config = dict(
    n_kv_head=8,
    norm_place='pre',
    extras=['local attention windows', 'hashed n-gram embeddings', 'skips across layers'],
    init_std_up=0.0224,
    lr=0.00967,
    decay_fraction=0.34,
    final_lr_fraction=0.0,
)
Each number is 50 + 12 x the weight over its row's rms, rounded and kept within 0 to 99. Layers, rows and columns count from 0. The size before them is the row's rms in percent of the matrix's.

# layer 6 MLP down, 768x3072, rms 0.0745, rows 601-655, columns 1280-1407
100:55 37 35 64 52 56 33 49 47 48 47 59 34 31 33 58 65 46 63 58 45 81 45 54 52 20 43 65 45 65 30 72 37 40 62 38 48 69 46 08 25 48 54 51 59 48 32 35 55 38 62 45 59 71 61 47 59 41 58 44 53 58 27 37 32 22 42 36 59 45 52 21 44 55 59 66 39 42 54 08 51 59 60 67 41 52 41 39 60 57 50 65 53 49 59 54 47 50 41 70 41 39 58 49 40 35 38 69 61 45 49 55 40 57 52 55 56 63 40 70 53 38 59 60 69 36 33 70
100:40 58 49 54 49 47 72 76 46 39 50 59 12 43 54 42 44 51 53 65 39 42 44 61 75 52 55 55 45 47 54 70 57 35 50 59 57 46 66 65 22 38 46 56 36 45 50 60 54 53 46 53 41 25 71 81 39 61 71 46 33 55 58 40 37 63 56 51 46 41 48 51 37 46 47 60 44 39 61 41 73 31 42 40 24 57 57 48 22 58 53 53 30 49 46 44 82 46 55 14 60 57 56 51 84 49 61 40 46 55 38 56 73 55 36 56 66 27 45 51 54 47 53 47 64 62 52 59
101:31 64 63 56 50 71 41 49 62 27 44 54 65 60 58 46 34 75 34 48 52 19 33 47 63 66 40 33 58 33 78 55 59 49 64 70 52 47 51 51 55 46 44 37 51 50 43 73 43 57 52 48 50 45 37 71 44 62 48 50 39 46 61 53 53 60 56 44 57 33 43 58 42 36 35 41 57 48 68 30 41 38 58 51 34 59 57 40 76 56 55 33 51 47 38 49 57 61 41 39 52 64 73 51 46 49 70 59 33 60 63 27 28 44 66 47 68 57 38 55 71 55 44 55 49 76 50 43
104:35 30 38 59 71 39 49 56 51 37 53 39 38 36 38 41 46 67 70 66 73 65 36 43 36 64 42 49 44 60 57 50 38 44 58 44 47 69 42 35 68 38 81 71 44 57 56 69 34 53 41 49 22 56 75 44 59 36 36 61 37 51 28 53 43 70 63 47 57 59 31 62 43 38 66 61 54 44 54 41 56 67 48 59 58 45 26 56 59 43 34 49 61 52 67 39 46 33 50 54 45 75 47 61 48 48 41 50 31 39 44 46 52 43 58 72 56 60 46 50 62 67 47 56 39 59 42 49
100:64 47 43 50 51 51 47 53 52 59 56 54 39 51 52 49 66 53 60 64 22 34 50 50 51 49 50 59 35 39 48 41 34 58 48 39 49 49 43 75 66 61 58 55 38 24 48 64 39 52 30 45 48 51 39 55 46 61 64 38 37 49 56 55 64 43 44 39 50 25 52 45 65 37 64 66 57 55 29 40 57 49 48 74 69 48 59 47 46 38 70 56 71 40 39 53 56 49 43 45 70 39 40 60 73 47 54 44 43 57 68 53 49 45 53 41 48 56 66 43 62 52 50 73 62 49 25 61
101:40 39 30 51 64 54 55 51 61 50 46 60 38 63 35 51 36 41 57 19 47 68 39 35 22 68 53 38 39 43 32 69 59 56 44 52 55 49 60 43 76 54 51 48 55 63 12 61 62 60 36 51 51 45 62 70 50 75 46 62 54 36 66 44 49 49 63 53 49 74 48 37 47 69 57 29 60 56 46 47 41 51 44 53 33 55 48 36 53 54 64 44 34 60 45 43 32 48 33 53 56 17 76 49 40 30 57 31 46 44 50 39 47 38 80 45 67 62 38 48 54 44 59 57 57 52 41 36
101:51 59 72 69 52 54 61 50 34 46 53 44 46 59 59 44 53 61 18 74 46 58 66 41 44 07 58 54 47 63 62 60 37 57 53 53 39 73 33 55 45 51 50 55 47 60 30 44 78 56 52 43 58 56 46 32 69 51 70 36 67 50 32 47 52 55 39 43 57 40 64 42 42 52 41 54 33 50 49 55 68 46 52 42 60 58 39 51 47 58 59 46 36 39 42 39 40 56 56 70 64 32 56 76 36 63 62 41 60 39 50 29 47 49 63 48 78 39 49 57 53 55 36 52 50 47 43 38
099:76 62 59 73 42 53 42 53 39 68 43 52 51 51 66 62 55 52 34 49 62 58 43 60 58 40 45 69 54 22 53 51 68 21 49 50 59 54 58 80 56 66 66 51 66 47 67 47 53 41 46 51 44 59 41 62 54 53 51 51 48 49 46 67 33 57 44 45 53 54 29 40 49 33 63 55 45 42 70 48 51 68 51 35 45 32 55 63 52 43 46 66 37 63 27 65 44 34 56 57 60 54 50 16 54 46 47 43 47 42 30 53 44 57 72 53 69 55 46 49 52 44 51 59 65 69 37 59
100:50 75 71 54 54 69 59 73 62 53 42 73 48 57 27 66 60 39 48 41 39 72 38 56 50 60 60 45 48 55 63 43 72 74 65 39 19 44 41 61 59 36 33 39 44 78 33 29 56 47 55 48 39 41 31 67 66 50 48 38 58 53 56 49 54 49 32 66 41 45 54 70 61 39 33 48 49 58 32 53 49 50 31 51 53 33 71 75 58 48 27 51 53 49 35 54 71 38 52 58 56 53 52 60 43 52 41 29 54 30 36 48 35 46 36 61 33 48 52 51 32 37 54 42 52 50 58 47
099:38 66 39 57 24 33 64 39 35 44 61 48 33 56 69 56 36 78 51 65 32 45 64 48 54 42 55 48 55 55 54 48 48 46 27 47 70 47 55 53 48 42 31 28 61 46 57 58 42 54 51 40 58 59 48 59 48 46 46 65 46 43 60 66 42 67 29 42 45 50 64 59 58 49 57 63 44 58 68 55 70 63 50 40 62 47 38 55 60 61 52 49 79 59 42 54 51 21 52 45 55 27 49 51 51 52 51 34 63 39 52 47 43 37 29 67 54 35 53 53 44 37 39 35 76 47 68 42
102:57 51 45 49 54 59 41 44 59 27 57 37 28 43 29 61 32 55 54 56 59 43 66 48 18 43 57 61 36 66 63 45 55 47 40 51 44 58 35 60 67 61 34 44 47 41 37 56 48 38 63 75 56 35 79 26 46 43 53 61 47 54 36 48 30 53 56 45 59 62 43 22 66 35 61 44 47 32 61 50 52 68 43 39 52 53 58 49 54 58 43 62 54 34 44 50 55 63 55 27 63 77 61 76 37 48 30 36 63 47 55 59 42 54 39 63 36 45 44 49 59 57 51 31 66 79 49 35
101:28 35 54 63 70 46 51 54 51 31 53 61 27 47 53 54 43 61 37 54 56 67 61 58 28 65 61 50 45 47 45 64 38 35 34 33 50 38 44 39 51 45 47 48 47 52 32 52 36 41 54 38 55 48 52 47 52 49 41 42 45 53 46 55 63 71 31 36 39 34 52 40 63 56 53 54 71 39 67 53 44 64 46 42 57 58 60 53 54 50 48 39 64 48 74 43 56 60 45 60 54 52 47 23 16 54 51 43 44 36 33 57 44 52 49 49 45 68 47 55 38 42 76 45 29 57 59 50
099:62 46 53 67 42 69 70 50 45 39 70 44 69 74 58 59 55 53 40 43 53 86 77 40 44 68 53 56 42 48 44 48 73 75 57 71 39 41 53 41 47 50 50 44 76 57 36 53 41 55 52 27 65 67 45 59 45 46 63 45 42 54 21 38 64 51 62 64 72 69 71 63 47 50 51 50 49 44 60 59 47 67 53 47 62 61 44 27 66 38 59 66 13 44 49 47 59 31 59 51 45 41 38 68 48 55 40 58 64 62 24 62 32 28 46 18 27 58 73 56 71 66 43 37 71 47 35 45
097:56 50 68 53 49 47 69 49 35 57 49 58 14 48 22 48 81 62 41 44 66 40 56 41 37 55 49 44 71 32 32 65 50 54 46 39 17 63 67 50 62 56 51 69 53 50 48 36 61 46 59 54 65 51 20 53 21 73 54 62 45 30 62 54 64 53 31 37 47 63 41 48 40 68 56 58 38 67 69 48 59 39 37 43 61 32 53 63 60 59 36 45 59 59 50 39 43 27 50 64 57 51 49 66 49 43 43 51 70 41 69 59 55 46 51 46 34 47 40 56 58 54 73 40 45 52 54 39
098:66 43 32 35 50 38 55 36 41 40 26 47 54 40 51 61 55 54 67 51 46 36 75 48 31 45 50 52 50 59 69 70 36 39 39 57 36 78 52 56 42 46 39 46 48 43 51 47 52 45 69 59 47 38 34 64 24 51 37 45 50 62 56 34 14 58 58 61 54 58 55 99 49 46 38 53 52 56 60 53 31 50 57 46 37 25 29 38 43 64 28 41 42 49 60 35 50 41 49 51 55 64 46 60 57 40 73 43 61 30 45 60 51 61 38 49 31 63 84 58 45 78 38 36 45 55 47 57
097:43 46 48 58 82 55 65 45 48 42 62 31 45 67 20 69 70 51 46 53 64 43 44 47 30 57 26 42 68 52 54 71 26 46 57 51 50 35 67 63 69 53 38 43 39 52 74 61 33 50 27 56 57 53 36 57 31 53 62 40 44 62 50 56 54 61 53 48 61 40 63 54 50 41 53 69 40 49 61 49 57 68 42 54 56 37 41 61 70 72 56 37 53 53 41 42 51 81 49 56 56 78 47 50 45 34 52 52 51 68 44 62 43 47 56 57 50 64 36 53 33 67 55 43 62 63 45 45
098:60 61 35 62 49 53 15 58 26 42 60 49 69 18 35 51 49 44 67 65 54 73 60 42 63 48 41 49 49 49 60 40 57 57 52 52 58 48 41 45 68 48 52 59 57 53 28 60 35 46 70 50 54 49 84 48 39 38 34 40 57 49 64 43 62 40 39 55 50 61 37 40 46 55 43 53 52 57 49 63 67 62 64 56 64 44 58 51 64 59 55 57 12 47 59 32 22 42 42 30 52 58 55 45 25 66 40 43 37 46 54 41 50 33 52 56 45 54 73 42 64 56 33 35 36 53 38 41
100:83 43 31 57 52 60 52 47 73 44 48 45 30 47 44 64 56 47 71 53 72 63 58 46 41 48 33 61 51 86 76 48 19 43 44 42 42 61 40 35 64 59 68 46 48 46 56 53 41 43 41 56 46 49 53 41 42 44 31 52 77 42 55 42 48 53 29 54 66 58 31 69 43 45 67 40 35 46 35 68 33 34 27 49 55 45 61 34 07 50 43 37 53 41 45 42 49 64 63 34 72 67 52 40 40 45 45 62 67 44 50 58 32 59 53 44 49 60 45 40 55 51 58 25 76 55 47 50
099:79 48 50 61 56 42 52 59 41 70 59 57 19 60 40 55 54 60 40 56 31 27 50 34 56 53 45 31 38 42 41 41 55 58 55 52 51 69 11 76 72 42 69 43 62 51 53 70 47 60 33 39 55 45 23 61 46 43 48 49 58 69 58 52 39 50 35 46 35 35 56 54 52 40 45 71 46 52 52 53 35 27 55 54 47 37 51 62 30 58 46 57 68 46 33 61 53 50 69 46 68 43 43 52 53 43 56 44 63 56 63 19 49 67 51 47 52 51 54 50 53 62 32 44 56 43 30 56
098:29 43 21 49 39 38 44 40 65 55 37 34 64 57 37 44 53 57 55 58 42 46 37 39 25 56 46 52 48 69 45 62 36 62 39 32 56 54 33 11 53 35 36 58 53 66 35 38 55 38 26 45 53 46 59 49 49 38 57 52 54 43 48 35 53 52 47 51 61 36 63 66 43 55 04 60 38 30 45 36 42 70 43 48 61 70 32 53 24 51 47 50 53 53 39 56 60 29 60 24 57 23 38 57 12 17 48 45 59 56 56 80 36 50 46 51 38 54 43 54 54 51 21 52 39 52 53 24
096:63 61 59 65 50 35 35 65 55 36 48 47 73 27 52 56 72 40 52 36 48 21 34 54 55 62 55 48 45 65 53 52 52 45 38 56 49 29 58 39 67 56 72 44 55 67 52 56 55 57 57 49 41 62 42 58 55 66 43 35 18 53 53 61 47 66 46 58 44 54 48 52 33 57 42 49 53 43 58 33 43 12 58 57 72 54 61 29 37 51 48 48 54 49 50 30 45 30 52 62 42 40 35 28 57 62 42 29 34 53 28 33 43 62 44 64 52 50 61 51 52 62 65 61 53 36 30 49
101:50 38 44 37 65 61 43 46 60 38 67 43 46 71 43 37 73 43 42 43 47 44 59 41 89 52 64 41 41 49 40 46 52 54 67 45 49 34 42 22 51 54 34 60 46 56 45 51 59 60 40 31 33 51 42 59 45 40 38 34 52 49 35 41 35 52 40 43 48 49 50 55 40 63 53 45 31 46 79 40 44 53 52 42 26 40 53 38 17 55 55 37 54 35 47 49 24 59 44 53 37 51 53 53 73 53 60 43 49 40 52 42 60 58 42 45 47 64 35 36 66 58 55 56 56 74 38 69
098:53 46 57 66 27 40 24 53 41 56 67 32 44 29 36 54 23 56 47 61 52 51 40 43 74 56 41 26 43 75 46 52 65 67 54 58 69 49 54 30 55 50 42 45 57 60 78 58 49 56 44 60 33 64 63 41 63 63 44 65 51 57 44 63 65 35 53 75 54 46 51 56 54 63 58 66 58 63 50 50 49 44 40 47 40 43 54 66 48 67 43 46 69 76 55 36 43 68 41 51 64 58 48 69 47 39 55 17 45 65 38 44 30 49 30 62 54 31 42 46 60 62 42 57 23 69 55 51
102:53 69 38 57 64 60 44 53 47 50 69 44 55 59 49 58 32 47 55 48 24 53 36 49 36 48 44 37 41 63 45 37 55 45 50 37 42 62 50 36 57 49 58 52 68 66 49 41 59 44 37 31 60 64 61 50 41 56 36 54 60 48 76 61 52 50 61 57 43 33 44 19 66 53 37 62 80 55 75 43 73 35 56 46 49 59 32 59 40 50 48 40 34 54 51 49 71 41 57 56 31 66 24 66 63 61 57 45 43 38 84 44 62 54 62 59 38 61 58 59 37 61 38 46 47 42 67 51
097:50 59 43 62 58 50 53 53 62 53 59 55 59 71 06 54 50 54 47 46 24 50 63 47 53 50 19 58 45 67 39 59 65 52 43 61 31 48 29 54 32 34 42 40 47 22 39 50 42 50 55 55 68 50 57 43 45 28 35 61 53 57 43 40 46 51 47 27 52 62 38 40 39 36 61 20 35 52 45 63 53 59 62 50 56 30 25 52 30 56 62 68 57 35 58 58 60 61 49 55 27 52 43 37 37 39 45 71 63 35 43 43 56 54 41 47 62 55 42 53 60 38 34 64 52 41 41 56
100:35 46 67 47 26 42 36 39 56 46 63 37 78 41 68 46 58 41 55 65 37 38 33 30 56 51 43 47 39 49 44 40 39 57 68 56 37 63 48 59 40 58 54 36 51 53 30 49 48 43 56 16 49 51 39 54 63 61 61 48 61 55 36 60 52 58 48 37 51 55 58 43 38 44 72 40 42 49 41 68 51 50 70 41 73 37 58 71 53 32 53 26 45 38 53 74 39 64 57 53 61 55 28 82 68 71 70 54 68 45 66 59 43 53 55 41 78 37 53 53 18 37 49 70 35 60 55 61
097:54 54 57 62 65 57 46 55 68 56 65 64 45 48 28 36 58 36 38 22 45 44 55 38 59 58 32 51 43 37 56 55 56 57 51 41 35 44 55 65 58 52 56 61 60 64 46 61 56 45 58 44 71 36 44 66 62 39 62 71 50 48 60 51 38 39 51 26 50 49 48 40 55 49 34 55 33 50 46 46 41 21 54 64 62 58 61 43 49 45 58 45 51 47 49 40 38 58 61 50 28 26 56 65 67 45 43 63 61 52 24 24 44 62 35 66 45 62 49 37 44 40 57 51 65 34 59 45
101:55 39 45 48 44 42 64 49 49 48 44 63 68 44 57 52 35 49 56 61 44 60 61 51 44 39 48 30 50 34 71 42 51 59 56 44 54 47 85 63 45 61 51 53 41 57 58 54 55 43 64 67 65 52 47 40 58 47 50 53 35 51 56 42 26 46 58 52 52 33 63 43 25 55 49 39 40 58 61 52 34 47 32 38 29 43 38 37 36 49 35 42 43 41 64 38 41 69 38 36 77 51 70 42 55 53 60 46 50 41 55 49 55 62 62 44 48 41 20 36 59 44 59 58 56 55 63 53
105:50 53 52 72 40 60 48 51 61 55 46 52 93 45 46 51 53 50 58 45 61 30 54 41 52 84 32 61 53 59 44 40 42 65 50 42 47 47 60 53 39 38 52 33 53 51 67 42 40 51 37 47 34 44 56 43 51 50 33 69 47 59 82 49 48 43 44 51 58 53 42 58 52 54 36 49 45 54 70 47 41 35 48 40 63 51 58 53 65 56 57 50 62 67 54 57 43 38 41 54 45 25 58 64 59 41 55 49 67 51 66 40 55 64 58 61 71 45 57 55 58 52 44 56 40 78 88 53
102:54 26 43 28 54 57 26 34 78 52 46 50 74 27 34 59 52 52 64 32 47 65 48 42 56 40 38 50 41 46 42 37 63 40 55 57 16 54 50 57 54 55 32 39 43 51 63 62 48 37 51 59 32 62 27 65 32 54 58 45 56 56 44 71 60 51 45 46 42 55 56 49 47 60 55 70 47 64 52 48 44 59 36 44 53 52 42 42 55 55 60 42 55 51 35 50 48 34 44 77 47 64 35 42 27 32 33 38 56 36 54 39 27 39 69 53 44 53 64 50 44 41 38 48 37 35 48 53
103:74 55 54 37 67 54 65 32 56 57 50 42 60 57 51 21 59 58 53 40 45 45 52 54 56 47 45 46 64 48 33 49 65 63 58 56 62 54 45 47 48 56 42 37 36 55 45 56 45 51 50 62 36 54 46 29 61 52 47 54 61 41 60 55 56 52 37 43 60 57 64 61 39 25 71 49 32 63 55 60 51 66 47 40 40 41 24 57 45 47 45 50 54 36 52 40 47 52 57 53 57 40 56 50 44 62 24 44 63 42 60 50 60 33 51 57 66 49 22 54 57 45 59 43 33 59 46 21
099:63 43 34 63 60 61 78 52 51 57 59 37 41 62 37 26 55 33 23 43 79 49 57 54 24 58 38 32 34 40 50 62 88 51 62 43 54 61 33 43 39 43 63 54 46 34 25 56 53 38 70 50 46 60 62 50 55 55 54 51 74 54 52 38 56 45 47 57 42 48 52 52 51 61 59 46 49 52 70 32 43 58 47 57 78 69 57 56 45 55 49 25 61 60 35 44 45 51 42 48 59 45 34 55 73 48 47 35 49 54 47 63 50 40 36 41 37 39 58 48 56 45 58 37 59 39 50 44
097:79 48 61 59 48 50 52 59 50 55 42 40 70 35 57 54 63 56 66 47 41 73 55 45 64 32 63 50 72 83 44 59 72 49 60 49 75 26 78 62 63 50 49 62 50 40 45 38 47 46 47 47 65 55 56 57 57 64 35 54 57 55 33 65 38 66 55 39 50 69 58 53 61 47 33 20 39 54 29 65 35 35 51 61 38 53 43 57 63 65 50 55 40 31 48 46 33 46 45 66 76 59 51 43 28 52 40 81 58 61 46 41 59 54 51 58 58 55 58 54 66 37 39 51 38 39 33 51
100:44 44 40 54 47 36 42 51 71 48 38 70 54 54 52 51 49 62 44 62 60 41 34 55 27 52 50 55 54 67 34 60 31 49 56 60 61 40 49 54 35 48 60 56 49 44 37 32 45 56 46 47 73 50 63 69 45 56 53 51 50 45 67 56 55 71 50 47 41 64 47 53 65 38 44 56 40 48 27 54 52 51 51 48 40 59 46 25 54 58 50 43 43 73 60 70 65 62 39 65 40 59 41 58 55 68 41 42 54 46 47 53 34 59 57 52 59 50 48 49 56 45 45 51 46 41 59 37
101:49 49 54 51 60 59 49 62 24 32 29 50 56 47 56 41 61 55 52 55 48 46 61 39 60 65 56 38 54 55 66 52 48 42 60 43 34 53 52 61 52 48 54 57 49 56 49 67 47 61 45 61 49 30 42 20 41 59 60 36 53 54 57 56 49 45 34 45 48 63 36 60 49 45 33 54 48 54 69 52 43 64 56 42 34 36 82 63 70 44 62 50 46 67 56 66 50 67 43 55 45 34 69 60 31 66 57 44 34 52 42 49 65 46 80 46 67 75 49 49 69 47 28 27 56 93 75 63
103:67 32 45 39 70 63 50 42 58 44 50 56 34 57 75 57 59 71 50 56 61 59 59 49 40 40 57 44 56 34 60 50 60 47 61 41 49 40 68 88 69 31 48 57 56 68 56 57 41 53 65 42 43 62 38 34 49 45 69 65 34 43 53 78 46 37 37 45 60 59 83 68 53 45 51 67 37 48 55 46 50 47 58 57 57 31 51 65 41 54 54 42 55 50 44 48 38 63 49 48 56 71 43 61 51 48 48 52 63 45 40 45 37 50 42 45 51 56 51 60 44 34 65 28 32 22 68 61
100:40 48 54 46 73 56 53 45 56 46 64 42 53 47 55 73 83 45 44 28 57 50 42 52 38 47 44 60 42 70 55 40 58 46 49 30 48 53 50 60 28 40 49 65 39 47 62 73 44 40 51 48 45 70 65 56 51 60 45 51 40 37 79 50 40 61 49 62 65 55 58 42 34 59 77 48 87 52 44 48 57 44 46 69 51 33 54 43 45 34 67 67 62 43 55 58 34 39 65 45 44 38 55 41 65 45 68 41 54 61 45 66 49 35 56 54 52 54 29 50 31 53 51 56 66 62 56 75
099:47 39 46 64 66 38 50 23 46 34 51 57 54 65 43 43 66 64 34 57 35 48 57 52 43 59 34 49 52 38 59 61 42 45 48 46 44 54 30 73 39 53 59 42 56 64 46 93 39 50 54 61 52 61 49 56 58 49 56 59 64 67 52 35 65 66 31 53 64 69 48 41 49 25 54 46 66 54 29 36 36 59 59 27 54 27 35 61 79 43 43 43 51 33 42 52 62 60 51 56 44 49 25 54 39 66 42 48 41 43 37 21 44 67 43 26 53 52 64 49 47 41 45 32 38 63 26 30
101:57 57 63 32 62 22 46 51 46 49 29 47 48 51 56 42 58 54 36 47 24 58 50 57 40 59 31 58 53 48 51 45 65 28 50 43 46 61 41 48 24 57 38 37 45 61 65 48 27 52 42 50 40 38 49 63 35 47 41 54 60 49 68 44 55 76 58 45 47 63 45 42 23 54 44 65 30 57 43 57 57 44 58 41 52 40 50 49 55 67 52 50 68 49 62 44 57 37 42 55 51 41 50 51 61 48 51 46 66 62 44 58 47 53 58 74 30 85 45 58 51 39 57 74 51 46 57 54
102:49 82 41 42 49 41 56 55 80 37 74 52 64 70 32 70 41 55 46 50 54 48 41 48 71 56 59 40 60 54 58 54 36 67 51 51 70 56 50 67 50 45 49 36 57 45 63 63 47 55 47 56 42 51 42 54 55 45 45 57 49 53 50 44 28 37 60 58 39 66 54 57 56 65 48 60 36 46 25 29 42 46 56 56 38 20 31 56 68 57 58 31 23 66 46 51 62 60 46 51 45 69 55 42 30 49 44 47 38 54 46 54 37 66 44 53 37 24 47 54 57 32 40 35 32 46 52 59
098:44 52 55 53 53 53 49 43 87 40 69 55 67 27 33 33 41 41 43 66 36 34 39 55 46 46 57 60 38 50 74 59 70 63 59 36 51 37 28 47 58 67 38 45 34 54 68 43 57 42 70 77 69 60 60 77 48 46 62 50 50 57 52 60 65 23 42 48 52 47 52 51 63 43 49 30 56 44 46 54 14 75 46 74 54 48 46 71 53 54 50 52 47 60 44 55 41 55 48 51 55 42 46 59 50 36 42 50 52 46 80 36 53 69 43 44 59 67 56 46 56 45 57 59 54 77 60 42
100:50 40 43 54 33 49 13 63 57 39 71 39 40 58 61 53 73 72 29 52 23 77 51 48 51 51 57 28 46 48 49 47 43 47 61 70 42 26 57 95 63 56 60 53 53 40 37 52 67 54 43 34 42 63 13 59 59 59 58 38 46 38 59 37 49 77 59 48 76 29 32 53 49 51 68 63 57 60 78 52 40 28 51 49 73 54 34 42 47 54 44 41 69 52 48 33 44 55 56 55 45 41 39 69 49 48 50 48 59 53 56 65 21 63 57 36 71 51 35 50 53 30 60 30 63 28 44 30
100:25 36 64 66 67 56 48 28 50 50 51 53 67 49 40 60 46 56 49 35 61 32 49 40 43 35 35 47 66 55 58 46 64 20 48 56 43 37 42 80 50 60 52 54 53 31 64 48 20 55 31 62 25 41 51 41 45 60 47 50 51 53 54 33 60 47 48 49 35 55 59 35 59 61 60 71 35 70 37 37 30 56 44 50 53 55 37 48 57 51 58 58 44 53 52 40 46 54 54 55 40 46 88 60 37 64 39 52 51 48 48 58 81 55 38 45 39 84 55 61 40 69 41 39 55 47 55 54
100:40 20 42 55 70 61 50 65 42 68 34 38 40 60 39 52 38 57 47 32 50 61 31 61 08 76 44 73 47 52 51 56 80 62 51 47 39 61 44 37 43 54 55 77 40 40 34 61 39 56 42 38 33 45 31 32 49 60 34 59 66 61 46 60 51 74 55 53 55 63 57 75 39 63 80 58 07 53 48 41 39 56 30 56 47 66 45 58 54 44 45 62 44 40 48 51 53 40 57 44 45 31 80 37 65 61 37 34 56 58 53 38 15 35 43 63 51 22 57 46 51 53 53 54 54 48 36 37
103:54 45 67 53 51 36 52 54 60 54 45 59 58 50 27 46 56 52 66 37 44 42 32 41 47 61 46 44 60 33 50 43 67 57 52 42 36 46 57 68 66 53 67 75 37 52 58 51 55 56 43 28 64 57 70 46 41 50 39 44 48 63 72 61 51 62 39 49 50 44 63 31 55 47 58 45 70 55 43 33 58 47 45 35 49 76 62 86 57 42 73 57 66 59 41 57 39 69 39 59 59 42 45 38 47 18 60 54 49 53 32 34 42 53 67 69 57 33 24 54 52 28 39 77 43 54 47 30
101:23 39 70 53 51 51 31 61 47 50 26 49 49 53 53 40 59 44 67 56 48 43 52 47 49 60 42 32 32 41 57 53 34 43 50 47 35 34 21 70 37 59 46 44 48 58 52 33 57 54 37 48 36 56 46 39 61 57 35 36 47 66 47 36 53 44 29 58 18 46 28 49 47 66 15 41 77 36 74 40 40 49 34 43 44 21 47 64 68 40 59 55 27 64 48 60 48 46 54 57 45 59 34 46 37 62 43 47 42 68 65 58 66 32 47 50 31 46 50 38 46 50 31 50 45 38 48 50
100:52 46 37 66 54 70 48 58 59 58 54 32 25 39 44 51 44 51 46 53 55 46 34 44 14 75 41 49 56 58 40 51 51 50 68 38 56 61 59 35 31 33 48 56 60 63 63 38 47 38 56 60 54 45 21 64 43 47 64 53 36 56 36 37 37 51 48 52 40 34 61 57 43 37 45 50 65 61 60 30 51 36 44 34 67 51 51 58 53 48 47 46 46 41 49 43 55 55 48 59 59 56 73 17 52 50 40 78 62 60 54 59 35 41 54 60 45 57 29 51 54 37 64 40 38 72 25 58
100:52 59 68 51 40 50 37 36 19 56 49 63 45 57 38 49 52 43 63 39 61 50 45 43 38 71 46 27 46 45 49 41 52 46 60 33 42 46 41 58 37 32 30 40 41 58 56 46 34 44 83 56 24 33 70 57 53 44 47 37 40 68 42 42 44 34 41 55 66 70 21 48 48 60 68 50 52 45 60 44 45 59 44 44 62 65 69 56 70 47 40 49 52 55 56 62 43 64 52 31 57 67 50 46 39 81 60 70 40 51 67 69 41 37 41 41 47 65 45 47 26 54 50 66 70 34 32 66
096:34 78 46 51 25 47 24 61 50 67 41 59 68 69 55 53 64 47 37 51 40 58 54 40 31 54 51 35 78 39 26 51 57 59 40 48 61 40 67 55 58 48 35 47 57 51 37 40 52 40 28 46 34 40 47 37 25 35 28 51 49 58 45 50 45 27 33 46 54 42 81 35 65 41 32 71 45 55 52 51 48 64 46 38 60 85 62 42 53 46 43 59 76 37 52 50 62 46 58 59 63 55 46 73 57 41 51 56 33 39 52 62 31 39 84 56 46 35 55 37 35 51 60 59 66 51 38 51
099:36 49 72 43 57 56 71 53 48 44 51 50 81 57 11 82 35 47 57 39 61 26 46 46 47 75 57 32 50 78 80 59 58 62 35 66 35 44 42 38 57 39 42 49 42 64 63 52 42 70 64 39 53 47 54 45 39 39 63 36 42 60 65 47 29 44 42 58 49 48 44 68 70 60 49 53 71 52 54 57 44 35 34 42 45 45 49 70 51 69 47 45 18 55 58 37 52 37 36 42 32 46 44 33 33 21 41 64 28 55 49 40 48 45 46 44 55 23 40 38 49 39 41 45 36 53 56 45
096:58 56 64 30 41 55 34 51 48 67 73 48 68 17 43 33 29 33 53 62 50 39 58 46 74 68 24 69 60 43 51 56 43 60 46 37 60 57 33 33 47 72 52 61 58 41 53 60 55 40 64 63 60 50 34 48 55 52 46 55 35 70 45 33 37 55 49 67 45 60 36 45 25 38 68 46 14 53 49 50 50 79 46 40 70 42 66 58 52 50 27 44 45 49 25 45 72 50 50 39 55 25 51 79 58 62 53 49 64 45 59 37 39 56 36 60 38 39 56 37 43 46 65 29 50 40 54 45
102:46 67 57 47 52 55 57 59 36 53 80 57 36 64 46 48 51 41 54 56 69 59 49 52 43 39 66 49 57 74 47 12 40 45 57 41 30 72 28 27 16 54 62 57 54 54 59 41 46 57 42 42 60 64 39 36 18 62 48 59 63 41 32 55 50 53 38 53 49 53 77 29 37 63 69 68 58 47 39 38 50 61 41 55 59 40 58 53 24 53 44 50 69 61 33 58 42 49 53 57 81 37 59 52 41 60 45 28 40 39 54 42 36 46 71 38 46 57 66 50 57 44 47 39 53 66 40 56
101:67 57 69 60 45 33 49 42 49 66 60 38 27 79 64 79 36 61 44 74 51 56 53 57 28 41 38 65 60 43 67 46 48 34 46 59 45 47 53 35 64 54 47 54 32 35 45 76 61 43 47 37 40 40 48 25 50 52 53 57 38 73 60 43 54 58 44 48 30 43 77 47 40 58 47 45 64 49 47 46 50 66 33 51 36 48 35 55 70 39 50 33 52 48 51 44 26 31 45 69 57 47 69 43 64 55 59 52 57 39 31 14 50 59 50 54 34 56 54 52 66 40 51 36 47 44 69 51
101:75 51 54 37 65 46 33 51 41 41 46 64 73 57 53 46 42 55 46 43 67 37 35 46 49 36 64 24 60 63 50 33 39 53 41 43 45 68 36 57 56 40 61 65 38 55 34 60 46 51 32 54 35 55 59 37 39 47 72 70 49 51 48 58 59 44 58 51 54 61 35 52 30 49 50 54 54 55 56 32 66 47 61 36 16 60 35 29 44 32 49 65 51 71 53 45 53 51 45 43 63 66 57 65 75 21 71 41 59 48 46 56 40 59 61 46 61 59 55 51 40 51 47 39 55 66 63 51
100:39 50 45 52 61 58 45 13 50 53 59 61 33 42 66 60 52 43 76 41 64 54 56 56 55 59 49 42 65 65 38 68 69 64 47 51 34 53 45 56 56 53 55 54 33 39 40 47 50 44 30 20 52 47 62 41 51 51 53 50 38 29 47 56 64 14 17 35 54 53 56 26 72 44 61 47 66 30 19 50 68 51 39 38 65 45 44 38 40 41 45 61 48 68 29 38 72 58 41 42 58 54 62 55 44 48 50 61 58 53 60 54 48 51 24 73 49 44 34 52 73 68 59 38 52 45 28 54